config.yaml
num_key_value_heads: 1
rope_theta: 100000.0
bias: "none"
tie_word_embeddings: false
init_std_qkv: 0.0236
init_std_o: 0.0
optimizer: "muon_variant"
schedule: "wsd"
final_lr_fraction: 0.0
max_seq_len: 2048
Each number is 500 + 40 x the weight over its row's rms, rounded and kept within 0 to 999. Layers, rows and columns count from 0. Numbers have three digits each. The size before them is the row's rms in percent of the matrix's.

# layer 6 MLP up, 768x384, rms 0.106, rows 640-683, columns 240-287
093:482519496505459498512463464538480481510429506495576475504525539531464444417619459542487478471502517533511511561431524535454435485510534529498472
091:494500538480447486511457489537495576506521569560376548504462544498501546440507502582478416507478534543508501574558478536472455465508487481494457
106:494491511434557467456499492455539515531483452468482458495562561549458453514579512507485481513558500507484501548442529483474482529498534483474493
108:533517506436448510433483471516449410478466497571455471445503503494553532572514578441488519552501538540470460519476508492483555495406537452459464
103:500487476476501440466496457513495544512523468556609431513479529489486459512449468469577425491564487510525493508527404506441500482506482425455561
100:513441453483479545526499510486458511444469507550406468488496491439508449499505512476451490567515493552466412588490523512465491562501530491482454
096:448516422468543476526521484503503554510455464452510469474546511459543487403542532516514504544511488462523452536471544503472516422478517517458467
103:570505455521505429546453476456556519465503520441481415411431569527522581475492479490516468467605524507527548476529446529474466509432469481474505
108:504452505523541443508525504494447431531472536499518517529563563542423469472504513516469485513418555434552551550543478456455566463478512496437517
101:538498451478494500556488549487380442511500576452446453518516521565493584485503491533479509546543539446492536533419507477368498469496453492440488
101:527423490474453458488418530501502467525519501510528514511422509522509481399557483465522516462477489524519502508465542494481538482508522543575533
098:411461514530556526525562415494538549509500506475519511495507519486464525442561514469505528483585431500477498425564487465533468519392539518496458
108:470485453476491553491523476529428535561529483530528495483464526612440533495503553463501491519589505433522526437491523584451494487508477475503498
102:542476478546539533527537503551479575552526560486525438512486484593463458460518413493530481498544524557578439504400446478581582547476539411448474
113:550476418533515503469535504482533490503494570511458555565503531503464454579642546508476563499572533475566555472499487520449521514483478448485475
097:501532531450482505472540413508451441488519472497435526624549472510543526492511522540424505496480473478415538503551582503506563575554565466458504
101:552477604425468421549515575504576480543480504493526476430492493493501480582491547533490560524546525472566449512458511533479516473467548512514518
082:569501454490474541472478469522401572490532505526512545534460430556484526489480534478456511478504542490485480491569501532411579535448539508543550
094:495533461540545485574528415572533483544490448373529544588556577499532516511575518458437491474470483475471533519462444478554522482598484582482461
103:463532552518481515492455482446532470587505509519489456442533529554519507519470436574459482475479367473416456460524472488449540512477480531520438
100:504571565507515516512545526501500548426452572572499498528525523520539471563570524606474527566527530506495514452452504530544530492522491454483436
097:480499446460503510541526497488493525569496482456601460479570413506487425443534539455599547441535480503515421441444509508508550508450472518526458
101:471503520431461474498492469498469493518480560509528604459503584500506429435488431528518439471482523551494569433460511493504497486446530477539381
105:493502535405489528420509393465486536485506506446504573500491519448498538496486452446490530530520513447504479486539492515587469490523462464483516
106:483531477512505540471525518492502554574435423475479519548500453505519464502505511518531462434485484493483481453567495555573447529489529516480463
094:525472462391458485525516571467506487527559544457522519524534556446450531484480520521514493384467492444552499431476428521536433498453435482517416
098:495469539589535482488432454519482514540525562479553510441510553507505502568560529485501501516504465507527538511532493481483492543463514500522524
096:527510513463498554459507485526496536484470498470530523472525439534437512469486558490518505489475403583508499551503437523535545540372562478567477
100:527504471552515542443491527529507506584466576485474502523443515516524511478458457438534478507500519593438458514491491498563539487469550504558499
107:458490620460538484483438502578547602551522423559489521537546512533468514554425458512450517532537498490513510514454498436510501525469557425476441
104:462473535565540543491497562491485537478510484589471483451492613533549448477463525486557516467513502512519434513505445460458543456462412608485552
093:538549535605513465525454491495557541503500501478476548498502532576446548428595404437529520528496510442463507449553515473479496518500380494441419
102:491512517513491533502531498537497452515501523492515537472459548496507464458446430582470531497502515554501479465544519478446509548529462491482500
094:501493527501397510484482472549438537507502517526516457470451467595510465463493476519483450463506578486477476520476497483599535493423484555506447
100:474471408494484470539482532517475477441469503480490522532461407476502507518407548486588511497451485564483473487556472525558478497525481492532460
107:518458413490505476508489575493534452497522541571531576486461471511515593501426498513536476488493468480516502493501483594507539421535455551498510
104:498507479446572474494518552455523538453450421532515559541507491443466536443455496478526550457492469454496488481514515571463505456567472460548516
106:515476532467532509490481473616408571482504483499469514536436481470536574484544485498523539511496584489544533446455589446571549441452530467484442
098:546491517546510517516456492425530460516478449561513492543515488532463524462485513508522463541563559425482473589487503526444503525484463450549492
094:501476491449494468548543495517542552517454473513508451480516537516468491469541508455483528508603422578513427455523414510528448455471504528470478
100:539455535511562471465538512451538476462465562513517478492574538482512483595433522477498567523538551519560565479537538537542590505518452466446521
108:499483515435532423476448563494480455448475459577470468491488446514454469549506514477534504499529512481572557498478570492467509575448429484463524
104:479478501526528446436501571553517461515515468539487497527533498547522494395481496481547505563491468491505458505514508487539454524461487473490531
097:584475523499511490464557577504478512509545468444475421469506539486458486518475536524515494545521501597465508465525564450502513453496481464571500
# layer 6 MLP down (transposed), 768x384, rms 0.14, rows 640-683, columns 240-287
098:500506540500497499556469552491454433473518518516393442555488488493541473573478523478449486494520504484475540557494507490490454560542511532462494
093:449432438539509548527506489435482509587467523474548498562492477475478449533475550508508531530526418517551491519469483478472499576561511544535525
107:497530462506446457445514509400479509538438558468512595579538524531542431474504525557463520462438544459512555496508516530540497540509524461558528
103:475596546542541491467570530476487520440525548421541587507536543501450549579497528553437448482527549549505503485477511487436526459542538472552524
101:504468505497549459545509506496535424481457505535465527482569510495494509426533594490464545449609558488509517497494546478514522538459493522491515
100:466522528501481538552624457487493488522504454433513445590510492393450520499509571512513506485490521480567531457480510512525557476469491512520498
096:479481410496537502408493502508474452502441488476482507510483577494459494521454614518559519550542520507495533473526492481507425451503480492559525
099:563500524487518473477569412478499514502508446523516535525451515502522513476466479454558506498513532476552472467493467521474507438559467477522492
106:528478536529520472507556510543526486496497502420570490497443546482504465445461442499538529476511481528580536568564503481416471507429484489484517
104:452506444496535456546492516471477484509428461448542462522476467444482464465554499476526495555500487553519511535579536534557504521493470475552562
098:492501588544574567527462512523512533456628507479527481570570568512548488551472503531445537506492530496533461509493459567496553503535518431481460
102:450512520505501447464467492558407520570544579563433473481472531527496478507491469530509435544509569487490427486504497509528497467553533525464512
108:490432492570459490510526480481535496480422520511545509460525522469454491496540533448465544420573474469497475513473539418557560474521545437427493
103:517557494580449497550490513510492514528505493508433443467510511472398453479526448516514470526414525530484504518605485505533519532563537498561394
111:512506475533561445502447486468492507513528535484583477506540492422529490511527535508565470426493550453511520482558531436503496525542574494496482
097:441457532464485537509526405433523425473430520521478483490525390531498532461557514517494452521555394511517477600515484494517490510542476503505577
102:559511454480403585396580449545512504507507498453451498488521478546543525527554540489591516486546493474507488471571532509513503430470510517562455
088:512487477485555511516566516431589476470550528568524528540581515443523517463532540485464528524512497415593481487399445435536479513516438494474519
093:460503538428490504470532518427477494525553555541487533439449562474518495436478437522533475504557509567466472506494520515529522575459404409562533
102:487467520452530569490446550554526534479499433463432511411543519430399531422439562519508514525429533504513525419497524522512496491464427439457448
100:516492435490437469514547563524536563555493533507507497466553519510478489568439530534452521474531494510472546506517525453478538538470536561401543
098:515503502460459523460492517520448502552495486484597520411578434485548485598521563494533452571528490517523475536569576540523486546471471514534466
096:459428523532434437582487531473514513542494464494507448439525566538501581574419548486516452578437453472515524539525504527462456520524447578501511
104:503463568512526434568497534510467456501526484528479484440483505520451502375519412503455482485504556583522498510480523456481422487423450532487547
104:466430469514441482496526519558502462489515520531497527592425463554424530535494462527510486546476480470517612494529554480504509454524522519444489
098:489471473488507452504520443471518503485463472582491491477464524542468509525532515544480540497481509523532507465487585440515506478554562517449503
102:459422464530485521517502487439487532462545542552460453473541519493461472485471549539449508473499481460442504487422531483496422504496399515490490
097:531460504544525457516455511461588524584410495500530508492522491407502506521497475497476483512436540533508532480585535489485465575460611488382563
098:538528483461479502554540461443432488558498468538512494540525480445426505521501600481517471441548480507483530582433496557510453577418557440557550
103:513492487482490414494531465538477447557516533545473548440562489541486516537436484489533506513514482485507496511520512535470487508531516482481497
095:430533491499495539478440520459542454477513499525539402498541516496468552494473476474527462470529546476472526456533530494524528503542528454481522
092:574492510475458564537497493499562514504471547525531468548445489502561474495483480538506506491468495533556527485519462503482502477497581484511565
101:560527461448493509521514501495441467518509507521465549562566587538437587505501465466545542608512509470560514512553537468483531525515510508507536
096:478435527542546444570512486419450516484479495478494484588462518445547489484529484502537481440499471519521530486454470529505539500494536534546479
096:536464514486510482463485563496520537508535431492530513542531488494456594504519564571494510466601545439538529488434473546486501515456544469519582
104:461491481510428562521462513473512568483507487559488476478545515557560546578469461586506470514418501503530481600491542531491542419510437509504474
104:494506490488524442543561424533470464515486509539529460541506464529521564516536501504481515490544484490456533525450539499484536516581486491565606
104:417433446435515536480486501516509571536486518444431465515452517478461525528441575454582503469465508523565577533466545461468555540493549531611472
099:552584512554430502439494529525498516489509531511504475450532489494518484481492556496481486487494545522534430492514476481524533489513557495504514
098:527526497508487533522511530535469510482543413495548484524509538449501524540509466496576494508555524524555524442450541463488513525504497481495514
098:468491497534452436455551484586513458465480418477544493546453485501527440498516500547422492545461527503510488498433532505506464505595510488537545
096:467535533527568418399543502457469383542471528389514416474554506420518506494458495448475521531504514506427486505498498430543509549555492484508422
105:487574489468465525584467569576503488556498518470526457548552508568497557560424428519483453451502475442518501526450442469520556526497549505504578
096:439501489585553549468506467499446445528541450550485555486545457587504475541571510505482547493495520550456516473532493544566529559461537483515473
# layer 6 MLP gate, 768x384, rms 0.099, rows 641-684, columns 240-287
097:398466565474506456533580472490416445440510473534539525541466489501473527474417497540510501496547452515523521501465497479438490459513442508410485
104:524492393485491486503546524472475508446519475464488502569522502500511534475625456479518487463429526532608534510483523488471505566449530544515484
103:514489513563464467484461539521418459524484488531524473517509512519504435452475489507472564521493530435535458518439518556521529542493499547528490
102:574530532470528559458513449578479584433479572423530525516537486475554457525526483517480509503475445508589518511448490555524538530493498509502520
097:511477516529523519501511457527565528528478455458507422527540504556564499506506441543460449452485485404481479467547536583523472491510489495432493
096:521453531444473479471509495497494578531522452550462483496486494463565481474458412485539555599493473474503533434483500487499521506476527394531473
099:478491544437575520485522497559516512566503498466520515535526474483537496442527492478457441434567506439534482547442553482513485456505524429462534
104:465460428465446517442541510619557523542486495485470527443535491561458454426495464590550448424468534419531514541475506519511479489475503438557535
106:431557465463571500435547528469512483504562539455545505472451497513480541493429544490507528533557538480502480488555513527468466497531534511491517
105:515542532487531460542472576493477501498559500569486534495523485533454508470563511488513474470483535496526503456449481476518417591477479561464494
095:467545510509456546559575501436459496538571511462591520452462484520512516451613507479475471453424534609555551459463460495586484520529538459445462
106:527487459488479497567575437613563535482461535554472562495522463541512498436477528448468483467454533513524530531514512464456456509533487476547483
105:583500511519529548432448504436535517435535452513492469492552401469488546521546486455513479520494497531491502469484479500465485394477446543511569
105:521533537436465533464486474491531578537507496534508389519497467518473532553479438487480542523411493487495515549483516534515442479547458536514478
100:472462539433547430408482544524541476550481515502465458522510462528481544503477452503487521447544487495499470496436518514485515471555507506516403
099:479538481506493487511488504468553474483511540509471544581500458551439475532419491521539444578500508519604480515487521560482537500505518519494588
088:503463454514430462528513459572519438460489491497446485485451485539474481494458458585485454524552506505465462541523543570480504502469506465489497
101:477436485554498597499470538501493524503461511487440473514566532503561583482503503502495511565497506505499494487421494494518526543510462435511476
106:566526474484530420457523514466485515474554510534494458441484513551556531423505538426566560464520472523477494524540506521497427451510521580508489
099:525513553522494611519516500522509511523490520518514458516509444534567522494594507539413501586510558471466506515516546486479444487555529538481509
102:496545521494532592472529538427486463525551472552514506504468460505529487530522524488518551597548424462563459468498514513408510550533491479571513
107:488483509394488524469473469530463522502522527509488518403537475549471439463564435561492488493440550500538549485482477519504522499482524458520480
105:533555489426472464455583509511456513505554458513518494454485555500517496487503510518490514498525468554483539486453477498472436512520483514496490
103:480564477490445505467529535462526512497441433518486475578470555507542515505447491476460508505540537512523415613495486450534448547537470496447572
098:489489510556511448536525540452537478518499530447524450565548478504550528619505510463560509451526512437478446546477471523497493529500473552481528
099:523516518418540477543511561520519511482513464528473419544458462531546439533549500592509498471470479504536504443492503523478461501508520430541507
096:531519450543518436512465541509472532497510578490559491482454470483501523520526564392486479401522522504501540436496491562525510569458464531482575
100:558522507498549456519556545561523482494436452492526484485500455455466506513511485495478538472474506464499462469475406514511471446434442530468459
102:508496515555515543407467531533532454524578542430511466511567519516478448515500474419483532429507585506511513564530475510472422555479513500491556
102:524498454489538483500549556495523465427539453513478521490498457534523454516521517521407463404391632468588541449482482481448451452460512498505590
097:450480611479525528401495544584556536495478465471517482561521555551542478436464467512495429431495482502503507509432533539620531475537484505499545
100:504481493588540574419472493569576463516482455496463499512508489437587519468551520491438497515432489487499492468538511512463505495521450569528496
094:477543529528488461494546516489443518471450475495492513526514529397468511518449613477492518530487507518552479546507494505548509503478547476426479
100:522561437509563517505452496561529508444542448482563503510539534575466503478439501638555462526523516537475506462481568464535511473480443482533533
105:472484529504475466577503502437499430562508455424511497541540547415533508564484501488467494476524406496500479501492460473509588514478430489466491
101:510482559509487442521513462503485525541532508502504476487516493466532529459502496505504540367522455468518479490463486501559481559540418481450519
100:498515420510498456463513479509542506500548488551555454473545467537552416468482408551480546518548551475538561457448496465520575521473512510457560
100:488458520594616541500442478477439441575551459520512464467455550526487520470512492571528529508577520476541536538447469596447529519474493494501464
098:498494519487541521488499528547489464481497503491494550486447517540521462465556432443502478579535588500463493486545431513481476437549527520498568
096:468428516470463502491435526455466529447517488531498566484515520480471463463469496485574525543477560568534458509507453492521574499529464483458516
100:470506601446511452461479498565491522495470395494495480479457427476532509531510499585526458518536489552550502522447480458458503522472505505501561
106:443539478575473483474536512534424560532504473434433497496571492478485479504483448522503484506545472464548488546533500542520515441486445505539468
098:484425579431449429509501553497506555471527494519448484434591509472500540542506544517449442436449456490509420516496462494500469469532464537527531
100:506434478478490505447508541498557531541485538503473478473447545503514494448507454546471518429529463487485530464514563444464528542456423477456435